Each number is 128 + 32 x the weight over its row's rms, rounded and kept within 0 to 255. Layers, rows and columns count from 0. Numbers have three digits each. The size before them is the row's rms in percent of the matrix's.

# layer 3 MLP down (transposed), 512x128, rms 0.193, rows 174-228, columns 0-127
116:146102113115106104100094100166140136136172084082159118146148101113081140126136123154096150078113154121166107104155093154125077090071089115162136141124075212146117152136137125112094172146083080146126148190090125121096112132101151101120150140125163124175150159136089096157122064104053137044102194118129112126059166148168159113114078118067082109088140162129188086102158129119114077113127
102:144136111128176108143125158164164110121115149103154137107171191123116126166145105131092156128118120119187174108141154071141173117131109162150131129107108255162097181125080093134096115108152105119109135153165145089144097126146115134059055128171104158114169116102119083062124102147098076163122102174151163115095129143112063122065164166131142079121135141102124137162101159111142111161072
111:134150093117151079183094118114127129080080129061172102154095122117111179210117073098119118104086118146113116094125162088061152181100109106152109131095099255153101147129123177089094065139112106118176118111149121149123131155137102115046096174164134109157136117146124132122084104141081150147165143113132139134135092169153124129142090127116132100117137216140136078119123153136173142122112
112:137014081119118034122129082127180087131185085091115138095092151104169152102123155139150158107089105124182144161110108142091174162144135136148145102101118157123133079145081138127144091084164153153117155181135169112154089095151115102150132101126118099180119124123146093124125125165133138176114082089099096126112087084141113161112066148129059121169133099061145157095107164136130192148095
100:109121114115221132110134156148134143130078151153130083099137115143174165113118100092122152095107084119182131122119109152063110145131113147159169109115130255145104167156117101106107127144138115104115104167137105086109116131125162180138029180138116183126139110091084126121174089123146117126110152126184163179113159113126141154116116112145155070129165089156118079174138095115205070137105
107:073102135127095074145163118169120079149175118126097096109143123132160163117101113153087127150116109165160186108085142112069127151145118111106158161131069203180209124131133097129154135176085202120079122156109164162114174201146070095100135163160132079135123108072116192161104137112119143121115113156125170087109128113153187134134116128180194130102130157099122136084110157109102144173150
102:132148124156169122181148144118132134113124145101121117119151173156074138180173128093168110122113112143148097180153207173132122093115144114134148105100058250073097156109113142116106027089138124140122173107143154134151098184120102061144113201138169087136101152131149167163163107122134132075131108128120083092113146112140130111124100094153135149123141155076122120159130123122216135161137
093:104103166103119061094111116141149152160132132086104096131121098175115104056170115119115124085075133110123112127123154112089103106063125162131122051091181128105129128132095108137143064129188122179113102114113217095196088125063161125145100124119141128115123110087099130115182127105104163169099088073075180102140125175133140121107135143137139152074157200093085094118100130168128150093159
087:113162132144119132137127109167086134113160096115087057112100115111091167080084087172102176087162093082110110150073132136084180161140119116147097141139145175180098075096112121151152127134136190117168087106179173115167137095084092152088070138093142095118102108138127139074121149139122112091123152163106102077117156113127151064138110168120205108142138132116092158163144040074155175161139
118:130106130189180130174158107109137126098147141082116176119126123089154119170156113079108174099115157097155073158117118130126144099090119144161177153104156118124092153141149113144155096070155139057141090152133097146153130094123121144177118115152193150071179087133211149136151152156156098109126156152146098134084106117217106112111156174099184151125127120122146131186163117179031117091161
126:111103097169208126066128147145105155149125096145143125115161113148181122065155125122161134144067109123120134134128148123129121152157120145095147113116111255144172144145121116141169049107102117099141110099090087117105117135134173108118136179100140135118103114120110126109116110125126139140119155140141097151119135165154129107154121102111184122160181111148101129118134069139163088114125
094:056200114091142128148178157099191125094171128151097128108155122147119172173084112102097089139114146150157131188144098125084155135098157162127159132086113170199109132128115098118091059101156133142137119145129166125090095149152045096121115116118146148137163189141126156128156126080169092191104107134076187143107147119076096157100155165110100107170163165122135115168073109109159126179083
079:077133110119173148141162082062147110065127126100107121171171110113128086116123149142157162083156105120151083100128143147117118091072139155125110139157167109088107179134143169105123148149130049144075109136089155110097133071137145144141143124143093079105113134168161184215112130186148120074101171120108126118115131178103149125105124087098205133113153136169107234142125140136117183151083
083:125180145129083139076177127152078179192079140152086128109102074126104182041094104108089120140099150164130121072138093159184162123168153097135163201195180141125185106131155116125139159134100190121081083122136174121171125162093105130132205132171145137110132086148146151133158148141128141104156143109115116181110135137153127134158168156128111132169114126166179085158134125158104120173161
104:150138198147076106233137143131133149116104145166123103129102119093101107170103126144139158092148112109116140125157147120106092102148113111153098143118143000139096114106108148111131249097131120164137132112166113107132121142156084120137088080127125080105181106137102152155127120136134089085134106106120130117134134111155133171127089138093110144081061152115143122144161169115123141115123
138:113117059122183137071162090144109133152158137107123171113139115156133168147152083120190107135116150122139130127120131148142149159149135091144178102076133193194133199103109105116115017131111117088092085170085108144099145175065103096124165154091173158113125115164158094104208158114140156134143111109122167157077115183118146094126155141114149126179167108118111131102110135180162094072138
085:126181160082177111129080099141167133117164139135080059074140160093113122164144147082164126151162108131156121123129139110163115180144126111143072130118116072127089126128082122103151150156132111148115146128177081178074104124145167097137074122146124168107121125115083091127100169070140104103110148126168184108128142165153129184126152095127097147090076129071073106116123048098047109135048
111:082112039112169115038155145178095121176144154132160109155145113084164147132125109160129107121088110115162109187099099114113102144116151110133106139144147238106082141118115094106141033145077153159070140128114096110080133104124140121103199071069125142174156140160097127145165116140120141135067160131102113131129106157163127123105160106126162132161153132134090096116156134096156165178166
104:132089140102085139153145088108176137126134182128186167138148089201128134124172128129074200158178129165127178109186170101126132064109112199097068091128095145097166158100104191120150160124090080119169146091099103074143159113144156108118094120189117114126124143121096093167107188169149096145088121095134098165104102127108152101168103130164159123141124162113161083136167142159175145119169
128:073087130078148127122138128086105100143149142127130146115162123178088113112113130119142108178146089136118112153093129156122162161159134124129153166102183124123119146206103136096112122120149208124158170111088157172168110089111111151139188103131188150146115159147113148091160093113096098147137066160067075140126107138105140059147150186144098144168097138177152145162126163205158122182230
077:077126129142120139169142108085164120126171134180103136093144067152155167105113130129091147063057153129080139141101156131114064115112114224125136107135147043118120172131128128088149097116138132069115137115131098115072152145164080064119098106117117085128153148100104144164068111155061121122146096117173168108170122130166173115118193132151061108119053156158125101124127150117156128137160
101:131179071103080119138163181159150141131143132065100138165113093092087147132125124158158126154093081116149135152119114167096069200135133129130150135136165140125124164094076138165156128085151107135154195162143118091121138173099167114135098133156051137099122120198075153135130069223115088065121130172145125105126094102092118128096082169122106101118083161111121100171127175118152095103184
098:158122147100229152131147154149166063088163114080090123112094116144155097123126123181147146139157143092122118116110117147099101103088100108129101154108109222137166152108141124123090139124196122137128116118090172161154092158104148140128168126156141134110215134151027112103131130159046156148082106105129140068105119143146118102153146123113112096192152082117119175115166124191168108135155
078:142105072135173157186074162117145072080130090116104139126112127099128164163103122155135141122124109169083093173154140167127153174134124101177163160161136230095137125082091105066172044142216086118118111085148116167090104123126140115117155108112141108160152120119153073112176112143095090076117099126161142093104095165140142143137124196086165081161130156136105140151088137093124153141108
136:125115090148169122084128164169106136134121151180161134162149099143152117118156113134152145150091089104123077158143134140128101152131163110105150136119140255140148148140120121125171067118097135107138120110098100118116123124116153108129162168105155117151098121170106113124121105125110134101128153091165101168099101155142139074145136106125154141165175111160109121106108064161160104118154
089:129108193115124121172175185063157075059101137154120157187111106096117122133091132158121124134151067115077114103173143139092098126108106146193070145207148136149138107072147147093104144099118095113122174156080138140118090108140142151137107155129166094121139128160084075171082142208095096154117169103171101158163096137124162105134143170129131114169161127147092096198122142127139131079169
088:161125133105192079141127195103078160156135100188087096064115115096091163174098092065158143143137173112153081130133140037073168175115103123150141119126122158148077172143077130138126087136162195167156126085086110104091136094165137084103143120119153151115106102113120080121133115151131130162143166112138161092140133163085148132118191172140094122157129138121119067171083118101091089140089
090:105188059162166107088122120083091148145058158123121095155145078107145077123136108158135152123126077096111081159108059119114129165056139093104122095109150108086095117157144117151180139169130144156127124165112119170119150124120169117100153139094170166112066154118099128134093165146123116117188157131164066134146175197107109120104125168112139132132049075163144086131155036136141153152125
101:123103152092199139143162145104108129086115135103131121110118203159098171127111171123075083134104126126095117185142171093095156195167200118072139116113139137144105148128160108127075068163105114122142140055161135141109176070135085107084172130116158140162092181115095126080064169101125113155195168136123143173146092186134137133121153166194129121103151142140105145174090138163155139140133
103:116110123151149102144170123159151132124159115124147122113148120156126114123150141129082110165130157147127097073134097164142125109202194099173174098086181217124151094131155168169118122089106155114161163180125121130139147146155125093205154135184136128077157134192154088206123130197122104086176088175112182170134151154101137130138135117092187127146165170137142155169114158156103129061149
101:158134131120136110108155199140092097128151106110097080134139125100129161102126127146141085121135217174115124105102137115120103108157094126167108128112119214116162132145156173119141038090168183159109080153111169117123138158177132076171157176075113172117111052148123145091135076163078106145140113128090143107120125098165139163117123122085129105160056103121133081139099185168185084157151
093:112130133135055148083120077088153166151146111137105162169125113130134143190162128123136135127115117108116124138067101145119120127100136122125091110127116000141101132145124135130126129152084117071126116111119126115134193135100093157152122089089121135165136148103125131136101132145125158162113089112142166138133128183133156118161119166125106108124111117115112150078134193168071160118114
087:192134115112099071151122130122106087155093093145174119096081113162139149070200185161096127130103150167069108111159139070154127131170120130096158077171131053107105116195134064114209127165105147178176179155135098117112138090126130130110161125137108128092139109136121118084168080111113131116074111119117170161147086136158094112149125048158104108144177099150122135092112147089143142146159
066:117134129072098130103151138081132167158082076168218140107161092126139077138164106117125116113069079147095136133157086096079076065126151133060152092139144129117089116098136071163154185136121153145077156105074163127139171121167156148166172119109163111108106105115149144079131128124152152118116160136128124188068177140080121110112156113177127134147123093168101147100191087099179089119163
115:111108115153184114126129157193111175148108079145079115076156131147164157059159160133142128128117104121153098104153161117136166143146122137087187127142113255148172129144159149100181113140122055135112092129104094129155137142068163082132080166151102163141123113091096126097099105101060112144126119129130110098105104150175110132113169117161123113170148113150096125133105132186158060118122
090:127160158147169093187169082146159122141133109105121115099119147135137143110104174083093114140108142110161138118131137075124148135144106110190145107100095255164116127104166131161117090101174125094135149165128134128153059120122118055159106148167126098103144133144170140098135146139118123125146117181141084086149100187162139205123090063081170104143131163078137121126125152151140080180128
082:195149138103113126163140087126139126102124122166137156097108117123122111106079151155094078173121114122136130143141133151144135159159064072150132134160150157092127141117112138081155165098121132087139151086117123155081092091122126137109133145177114147062125148133111066171167138108106146113109183113110184102218179168228138124144182154127075153182110106187208101105174182112145137100126
138:104132093176181122087120141143099175148135139138136136144133110116181093081163132119161127144090104125129112132134126157150132162153127100078122117136128255150149155144161124174189081144096130113109108127077095094091145097139218098145159159132133119134102135114105123155107100124098139124168159107113094151145109155136114078160119111116156123133178106132107111125099047151203104130135
109:114130138131187113149147155140083071144120084167098133152153068131136148168110095185102160134130154176166127078099151122090138094180119138142185204166088192146170125105093104076135145177107165121054171174120164153128154182124109124103149152152178092107083076097091146136152154114124113105090107178107158107095137124139144136129116101185145152133111146139128115065113202090099160170137
103:070114086113202131055120138134068144149178091165149060120140114120136140118075148094169141114095127113089128147048142097156095142128150128163121135131099224135139180159098118145132053149127140112161079166115139129101151151129120103159183136160113143153080142110115098143156120095088158109122140129161200203119117191109131089143169128074170118170144118134064120121136115157157140146143
093:095135110135108095085131128124116129113105169094131146152063087098091146149173143135112102095172124130128119133158148120200098092168141095127151105113094134090162132103174127118106113130092148079088158051121147117159139156115132100179173164055110157115170116132133137123058133105119096170121131171173181197145164170102089122135126104188156208086052096171127078107091157138155170104123
097:066149135132098186139159165123105168152102120086106090158188161082115092135116126125143109091107085120126138134190128189166100178078192055115147117116116064037121169145058080087160098140127166152111088132110079157153174127208105089128118092118115137140102194170140139139152125155140146091124106149113116151110114125145099184125115147165131154103153125179106113142154172104112107125126
111:140121107122110135123153118100097177145136137107147095106110107108146109079110137195105123084115134145103092129129175162129155141111098111100170119120086117190097092127083115140161142097118146129041118153115111151140162079083113051132093051092161147142113101110133159096160108136116095226108126137112104123157150222136075148160158123168153180105149085088103076135126059177140150154177
103:145149123118144117080082144055135156156134147102097109157141165115097145141104133117154098124169079120113126146132122116193148205139142121124172145143121066184138138123179121103109128169124052137089084143133174072099113147131142193114116150165071155137161115104148047095122111125094112141147193099133134137116192100142121138175103085169124167100133152121155092092067164102196119189079
115:117083100147196128136139116093128071103099068089158169122107123121146105100187080083094135152090091145116122136098132081122112134125132105103165122188070230106102187127172075124101123162155113132128147078077111089063126150157141094187149203136136102122106120098139137092131110141090168066129150142141125180113189117079125091107133114110192144108163150139124171143166110118129117127112
101:168131127117166177187168194127139127123152154141096112103058123151130127120149145076153101106124143130076161066100187147165156146149202140148123107098110097178151137105138141121175064155111133168141140125103107104148126170153085134090137135157126090157151183200054159150173142125079159158132095109112097167131140095115140098075154185169101157121113108167095063138121077120179158102140
123:136133082126184139136085145138100062132155126106186128122142161099113108102099140114148156168164163134090166195200180114084164140113176172112116118085132222184119129115159135115159079116158066146123137075139110132117124136231095115155103100149088115127153110079121137107096139130160129116140123184135125121153089113162165202082121097077090138119141101100127131143059097126143115147107
106:132145156118222076067129125104102144090148089151145063155129126122176128126151120093124205117108096136135104113150146078066163160131144105121108161083107209147069185129065144131092028113115104120123136132164124144129091068137096128171100104140108166121153134147138095123182080126076126123115115100140191170102131167092107136099124106116098095116097182115114092133123134176137100132107
078:126113140127233126161105167107202077111162150124125108145122177114122152140113153142151116122100121077128145134075140130114135108157127131164129160133100205136077099125127182127129127080084074071127160084180099132163113185126129122110123144099124123103157124144101137182127141189100113144087142080124039113156094084153117129100124185131130102141124181125117117193039132154139096173088
114:209096092130118145139174094088187111151085054102163169137134129162188080083103117134094150094126152181070107122063121093138210107119123088111169084136122142084129160160124112168128121124094107141051183105122188112120127135123130115188146124116169083109092066164143137136120115094191115179112171108110140144086113106153129102131115156095131117092069114110104120164143114161133131135148
126:105113082174168079121138148138117123139109103174154165120135090190177111080159127130158132139092115131100144125154140113114136144125149127083190090106115255140122143136181076142178060140101120139125110109083080112121141118132219088139158180160165122135078140133102119132123139132139140100147145145121073137141110152137115096149138091118165134166172114125129100123124080165155098135138
136:154114070124152127077153134134057192160142154175173166129127144190190169117098152093196134117069174034100110139168135098105190167121193128122152098109131158169115138126148098125158054133121108099104147121146121116134144149108155119108176143166158154090087144148093148188130184134102145145180118088136146165096075167143142134142155123128115102166136133137130136172096086150142118104179
099:163121156101163140091123128163130126162131128143117075134128146089131148102160103157094102110134143103150121118172107183096170086125110115117120223143125122124101113134108133106196152150072163064132056147131168107209140100082082142134138098151187072143117150100167126158100147155112109166099158203184089105138202155125144104139070145134074121150157090104124174152148091123074083120122
099:198052145103126129152107125127141164125094115053119095095059142130119147172134121098168138099184124139127167124130138066106135124139103087138154132138072126121063140103126156051114096141132119114158059139132133121150137157169127174152126127129117134199167193112136105096165181159094169185140145073108165128075159139138126134109150142145107142092123155126137107214154148085112190069140
109:116122098148196107036143099131120176127152102123136151132135143159152149158133119128104109133101107107088115149159161109075153158142118119126123146138108249164095130138134118153150000141084082065108114078067115096116131116115113107146165171121134180170082132139165142113100109074071152140138175102158110113087124144116147102122131162139107151120190152150074136107161082135134147110154
# layer 3 MLP up, 512x128, rms 0.175, rows 175-228, columns 0-127
092:149114048093177153139115162139115132077136090110093154119157162104072108155131145148120199120126144143089120149117156078087112180196113123140147127118116156119076140109095178154040125152141116199122104140184111104155102090130047115108105133164139189125172123121106068108163142172094140158152119121147183150095156197131098106141073145090135116128104141101123114175105157097134101125069
101:071138106110166118179114115121103151105098100082138116180158071133116114147103108109149138071057189135123174099131138158077184142133125126134125187086126158163134057105099152119041119108135114127138134141143103057150146139174087160103149145143118142105123081165149132110138091185065137159161110129121144128151134159169067141105112127070159095064051152088139118124186142145106117122084
114:156097099128143126125150124113165139117118126136120104108159148131131182138065164158155129111135074113169109192126165179065215128149140095123109161095106146204176147118079124119113050084171088162095169098117133145101129108133057108158163187140078155123137163110155145096126163154098116095067104152062146102076125104158115107148045130076121094146085159116137119128149145118150134104107
089:088123135161202095106110103085101134091161096116122075153182138128115128117111180159105099120110123174123165156136148136111128220126128084155119125141122166122158060060130213112105105146146194107151098161184154092138115169142110102094114124079104182122147138187120123160107155155090151189175067123124140142148141154160172095107142160115103067124110163114134146103184152156185101133129
115:105129116092126035208122110127131085129116106110092105107113088141053123130128086179098133167068152116162123161109093143050134132129145102115120129054079167125166078082073128108098104116194179090092129101062076163146146138119104060154183164138136130144151090120157182102175132130158122129121096142141131142149094184168130138091125151105127119127092140111135112115114122179124152115165
091:088082144108187061182134109106087127112141104019121066105147160103105105157154171072139088137118193151151119095108164149107140117126126085191123096088071164152150093138114120123083099143156182113130161113175175072140125202130097133103118139137127118133131090119162183125145055141120136130103068091130112123087132159147157138086118075119107124096108156130155088148153148144165154119156
106:152115103132178177111161104152078137125086065086088163153162186134132176161178121095134108172184176144083154099157099115099193119141068128203131090100094149116115139111105144132072115097126143125072118181139173133107130166138113114158117104135113163142156163187141097168173117166146083110122097109084107119143176205147124193100112153126106120097164173123131141144148176105117097171142
101:121160124073147146176079146086102101123181076127079173177109109099120145155156113103116122103110123142173088088123101125100120154106092126176096170140136171147037094155093148165146104040191111128145130170184121115133087109108111138111150159120162162111098153117099168139175086126124130075108155154091079102080077141170097110097154111069198124105114130129143137202154131149105140140121
092:072123098124163134169132150118144128124125109072090130126132152122093159148180132105142134089083183080185094193099116149133197155124154128112132097078145168176101105151109132160135102070148117141125094131141112136099161129151084096164196087133116143125163190166143177185160132107115086126169084156095166156080126203160156126119098183095096115167112119143165101184084176162180135130142
102:131191092093170134183118113153143076108165080074115103123163161139106157168060149135105120117089097148163165170160130133069120118110134113148084129091136161131075110127117171095059106123165175118148146173206137141142122124158072145133102125139085116125151152147118149089143088162105101167111077088144154076101146145192154192127128164105080093106086172129156122114157204128136150078116
079:139145076103156091178122161130131141111188134084122135142153150188097122228063110066167107110117135138079122174130137080078140186193147122150152093109169180138081130130066137068127129158155077148126145153117106073106098107158103067113096125180147129141183165147132161103111135107128083126130142091141153148084156119107120115129100162070101100152127126140148095132061156143115129164085
096:192098095148154124201170169155140091118091040102130127144159127160071166138155125123157115153185179168081145107136126167126172144144125129141134120065097145155157089109094120137118116115189147135107096114141157111166124192094146081087176135192165127145151134137113162108132114177147059127135091092161099144090132137220163114150134105115064097132117143111170089133096162163148155158113
102:139102090085165123220135142063136102146161144082092078157107146112120099224086104111172086152147172110158127163180152136100152178149189153163110142169123159120099120126146137141060131148151129131118118116149142131108112150119080101141058169103142137106134104083117162143096109123132149106158101145154182102122101166110186140088102176123188113044137107141132141189103127119134068146120
120:111161117127154142146133098116126154152145078079113112167197158094128172164126191175109114121097142129146178117119156155120147122137095089144069110095126143132098090092125183081087120151148195080151153128134143134110109180115058111125112102143089152094125101166144140095112123147103102155103063140155153100121156122168171204046088153104083119154088211120147131104190147142150161087087
089:124141092115193131129142099092118114129201054053145112114186135105132121170150145074100099135089087110153125127172144109121145140095065077177108128104141177190125076095157170077108112126175198132105110124084152093089173162070107078109128142096150158096126094122147124104151126107094139142144130131152114139068119140116174150047135142126071093169093120092112120137160178150156120121136
102:112126069133124105157132088135134130114146047096157144133119081080158144142114078111115126110119182156112186133127134066113127105125056104144136099066099142137117122126080150123059104075172160138127095215117126150152151094130122117108143099191131149152142109190150149065187090175141118144092057093146110148095096108105136174126153184112103107186084136157142075111129131165084146110126
091:111126088142165140131188117140101148140116083096180127156195171084163134159136141150106094128085153137168163154188174088086109109116134121172098112099162169118097085036123190110102101057155165132195104117122115114136143145121082149101099111137093148130155071198114139107149140177091111109087095094130123134121128128137134140099098172071134132065097171155104129129178192137138111078137
126:081111085110163065198128095102095130146078112074140144093155150106139126122094109100153150045182172130129106100104145142136126138164119131148119148126167158167106140165084206129135103070128202066109205105110109122145087129144111111184194107153133140100109131171150171134151127092181162102097111144102107158098086099114172158103109154112133121113115120108131084141144119125198144113200
114:099142130086231160164131104098129132076128104132100111153156143170105122139094132069117105083093070111184126139155150127071135158124139119132103132130156147202136121100114109133086095113152154142133142105195117067148130109178097143178055089130168167116148136079092132180152124207117077156125166119174163130148142159128111137130163196119133052107141153154112172150153161125121101173127
098:160103110133161118179193163201121098126160145089160124097113101113130134150094101075097100164080176156117118165199091156117152161156100116134133165146140140153135117145130221142154081140174154154177089110158161136171156111089124134073061128146113104086173138093128152132145070128096112109156094064098121061101119164187154163102114127123162117066136091104111147156088132106122124143173
109:120088094118145157108179171125096094041154079102109155118142113135083162128133122151152130102109140154157104157127121162083160150164074119117119182144153143120135124079124086149161108088216099182135137082136181066109141146118127121164164128144082099152119127176106091139149095181087136148159164161127189091090154115070091102118131158081093068061071131107137117166081172133135131141140
093:137140118113179170191169139118136121120175106117150108158130137104079125124138135133106098182111151127111170187131076071106118102114112113161166064135105162093171151066118180100081105157207167126177066127135144103124135117099148089063109159116145114125198104113110064097096110143109064150123116120118128113087081177190107164103121120137126130132064120072125098125187156147147095137161
086:079128072148172179153114138135150082088073079112150126178194112171089118143090148147114174122070130176131098176144146134119101165138083084226144121140106172092126068116068155075140082133178179126123103131155130123168135151105126119159145159119149147073116098157120073111143160159125151104171156128146124149087122145159089154126092180104173071116068123100102104120139138151160096140145
105:153194096093161153170102109160131099106157093055145096123167142125113148179096134130085102116100101146200130153117124125114156142126064110146106113061145157133090093136100174111100101104168176101153133164200128137168105119133077139136104095148101131132146181149144166109147085137069109164110076107131127079092120139185154186090152168130089098131071169121159118134167207161135151098083
099:160114135113166085177072157107159110109166078080157055086099144096106152099103109105199166083193108114073123104091165153114123123072088140149024115118114166111157108140039099097156114130164134130120131119148142082082141136123148151122114105090166111121093083117065140079154070158091109119155116134123120149087102135113108136085128134122141090132100106153115112153191135146137078100126
091:131140098087173143126133098114141118137118089082105151156168128125147155206118123097132120163126060107109129122141148120097175187128093074131130103092153166177142179082083152081123111065158159118098149076105138128119145094141060071191177092107161140131122143111171105117145112150116097109068157079154137091067155143165139147159093165118044109103115133127179077145138181143171168132118
102:158121101082130092184160101116114118154091098146134138084163099139161131159096109102173112105112139122177074146193172059062106120112140103110127110098140173143091127154088115048175118018145096118121152110091116081121126128156092134168153125095168129126095091125167155144185147123121134103112130124147110159157120085142087164138140179105080122112066102111084027137135150129118137152118
089:147151137063187160155151171099090112108183145104186153108187120132107109192130107118112111111111113123065123218152111132030132185152164136132126095171157184072074116098102153132144112165131163136129146081115148137126111105171131164169064082167130133161165161067094147125068141123147087110079155110136151141144115128125146127098131179103122124068126153143111115140131161162121111171150
110:128088137097163087184095126133140153128180148098114085110128105064130142147134162133133096088144172137134139089105179126133115176156087078230159136137130157106131083134117205090112111099150111155195085186148108085121086170098112057092099154120110162072200046139182094090110120148139152157172129114147130095119096146126171114116109155103127074138117159156099145133113142132132123120134
089:174085106085159124119090121130128128137175140112108031158135144097102196163105121142164171131160133124120109119141111154117090120106107118130137124095138185116175157093056185105149101070229103151188098131096153077084118163124133060131179124105159141097130085143134077090130115179139112126151152090153154111087136112142060111092114162076095080164109154109130122144114155121163129144169
117:167151118072145104200125139138080112080197132115093058096166193098066106190093166135115165084127163165093106144150134125099101142137152146144134122159164124126098094114097201107146097097157146179144169127169126145126123137132128098066079130133126085103155098122095132124173069161055099112154122091122113053146145129137154141093094129140122108071089198105143119166133153091133129143131
104:157173122108156139144067140151134115105077122065183153155136143102123179163140115123127167100148134101146136122119143123114186184130127155120130070136134147140141095117086152099083132157136176068086082143128140091103166125163105049158117078173108125148177077072168115165184125180140065125137134135119144100122117084113109190115077099085139068169155108137104135129083161129140058145065
079:107143083103213108143155104104053128093126068091168085116135168100135107198120138077123092153079121119169182152109100102095141126083136101138110094140170192151065110112132152176114116129177169146145101115097139086081140127169126073171150102094122108133137118105159114121167147117045118127099134125127142125064104117102136145047113131125096118098145124141104127144184217133127116109095
098:087196126126189126134156101158115121139134095083107153095198136131101144163176147141130126111085122176172142079128116128079159132095137116164078085102105165127157115132133156074107096132185150121143164145164141158155072146176098167129105142143126165122129171129119155128117111140073059135123081122121159090051145156163175180081101136133080077129149180137093130120150193213128100092110
092:094136132098168106203101132169107135083107129093039106121150091084119172182140185117191152133100091092141124103106119111133118149144101077203118113127145159138122128106116183141125086046138099121129151135139126088140052156080124092162141131126084115137109177122145116134141094179130132132131157127118129093162132145201094209096057103124108096096079147141137109170107136130176115158160
097:118080131120160123124077090119100115109157121116138141123075168143132148160065129098129091160149151095105153088086165200064169109137168112144129096123132142132151153113134174189093104153116116138117144118086126164113121160084135116095170149121128141143117098141143072122086098068110145151119075107075102101067097137113175098127141178119090092053149182191165135107139185153202165164189
102:153180117086148130145103108148139059100183073063138085130161140138108154164091133133089106103107090144173159147138100122076133140084105136169090102082146165089092097125102171086077104112150165124169154167192151133161090133161065174129101103124117122116149149154142165098145114145108104156098079088139150098097141114163165194090112161115088088105072162101154128123180204128158133094093
125:124144154080134021187089096089139082108103158100128122100085102134085113136068113147097103173116118137134147162161090146004125130177153108110088107078070174117173128070079114094134103178151103106084153091117079113132124122105081119144132169141133111140126073149187164161143117109122120149099091103125162127114120166130116166077138113120151118125087131129111070124144129143099138099164
083:115084101079187143128177124095107168116171088141156135157153134147127141215065180129106097088099133107134107127132136141097177109116166067136075043081130193220165136093101134094120116148132120114151135118099147147152118133122087129153154135135127130123096154154126132181130148093100124132144088089148168145044132177141158145104126122091116128128064188116152129142152180206151129116128
110:152141094110119141124135134079139155105162056133123126130130227106060132125105157117116126126102134169179166112134169175033176131151089104160080139098131154130087127129147138140127119054167090187144154120163130101098043103146069101117113128144145156139109135136109166153120096118153097108145133142124097098092067130151096169105138140065118140153116230081113158168109144125129142122095
112:152090116091151161109149137117091132128173102111091091159235071132057134167096178157150106077152087133124090191132128064142104140128143134160113140140155153102084149121089135134136107093118164131158088160119093139172097138122113074147136131083155167131140156172095075110079139113182126139066101104091132131095088119169095111138054140117146132159056109117086109169179165131159121144153
119:182103103107148153095135126160102078128086069116163147100211161103116162145122117134139166156146107145132095116130192132047201102130108114157137127125142157157113089094119124065146111074136108144122092096121146115183096094125035150172122134114142110100159117136133080138188136211106112099125147122121130136167132126205056147115150108116140112074160086146134081105088166101131101149096
115:121141106118157150140159100118123150109116099130093108185143187087099159147136150101140103092102146089117128154161156137103198112110139154137115076085082167165140159102154104092116110101229089101118108098128136154158125112121024157093150172165094095165114126072141131085131084117096115093189099136129107175059071111108130150139127137093099145133123123054150095160065147122108106141184
092:131138130087181074181121095114068107109188071051106120149158113087148125150148163113089137152090105100120114209155096067117104162138091127122124073154086184129066119087108150188137114083153184137134130099138139110128117143134079111149132111097117137135145193137110191104154138131105134164063096095153141094125125133106142156057089173134122113077089150124117100180171158120164136135108
112:088137152089134106179141104162146107117170119102051072102133119107145124158130210107122072110107116143153115078129117121112138149131079101197117093113065159146122144121149164137181089064155082132087140093119160118136064103090103124188079147133078143153136190126153117143085108080161147112131175104084127135082108142132137150089082101125138139100075179100150069191157144149127150167124
104:108137156102172144142110165149109125111132111122108102144139093113068129182084079106123110106112120108167157155148116125070141189147120132134154087135183170114055193039120143106093113122148109188166099149158132134047126112143109118087110130157091151166153127079129073115107073156104112157136126149116190098118058159091152109131107171088144068116130096150125117183111189127155185161117
083:144130109092174103133127100127110180067113148143189079162171129135142122174123123145113167093076095098097082130146159106076210107130146084139119116070128174215084127140093146107069099126166099163141161139132134099102106118181053145122100129165090164107143119108112124128140076178044129146136133126118201115110101176099132159143121114104072110172092158128124105124091157120142110087145
086:149180110138182142174154138217128128111154101105187129092155135146093141147136117133174151104159120102159143134144119114097190133089120159190107091140138162149144079138114164120121099107156160124107074148116105079148137158129109072138110099166114167099195106090142130101179133221081052087115129135142119082115123113164130164064092124123068086128103174113131093143095164131119070103084
117:175102141135142164100154135120113112102060061151119167153156123137099178143113121111147098115066114122092113131149140145045170181140096137107143117098126158190055178143160120105065093112170107097152106171144084109090105162138072083204153138138148114158114142161142081144151065108145101109132090098117131150085095151179079128132135166059106149123114158103106114149114155133112186181149
104:140172144082161146154107128166150093101153109061128091117180152139096155199104159130095118103101127158154149143119129137078133106089108113151064141081156155114100103104079185097065100086186174134146139140171167143153124145168060162125098100138085126117137144131150133087143068153104109139115090101143174079103160135148173190091103156102106068093084160110142152124155211132144134083120
090:168148080123175161100160157114087139120149130139162090137209133120138127159141103064079088100160138109181157143135139110110225131095128098143114110102138176165094094103154118113132117109151180144123107167096167104099204130091098091179130120116107164154146132081142148139165126140096127183152109133129150098136032171133144186078138122138043091133117141126109149152170191162137099116124
107:146147116078156123117102141161135061056132071151115111138163081169135139117093148133155212097133143113112092136185122112141129083126114144153141105140120180156137096106075141070172108148141118119123147145108168138215120087145122142122123090124160119149155133119097015087089152118087154138176143118131117114101075108169090191116111122151090120108042098155170107115135145176176122142097
107:156082104173173126169107087109139059067111108085168121133053139176081126120141151147136068199136174093152178122166136064128150146090114114113114077129085143154140122064095122131142077175131133124095133126156152136171171178134150103139134086121147101141186107192116116187134156115115133148131096041143169162077176094124149116126124136134081100118109108125148129106108175168149154108127
092:074146119098198099168119083076091130085150086077178121127163135141120142187085167127107076116092082142108153128145167112106147167153100106167071087070135176179087089095093173111109092105139151139153141122153135122169121096174062097156115084134078154134125131164108103113124150128091144139100087105104146118087103119125155205088130164144069127094122149138116146112169203135168148127093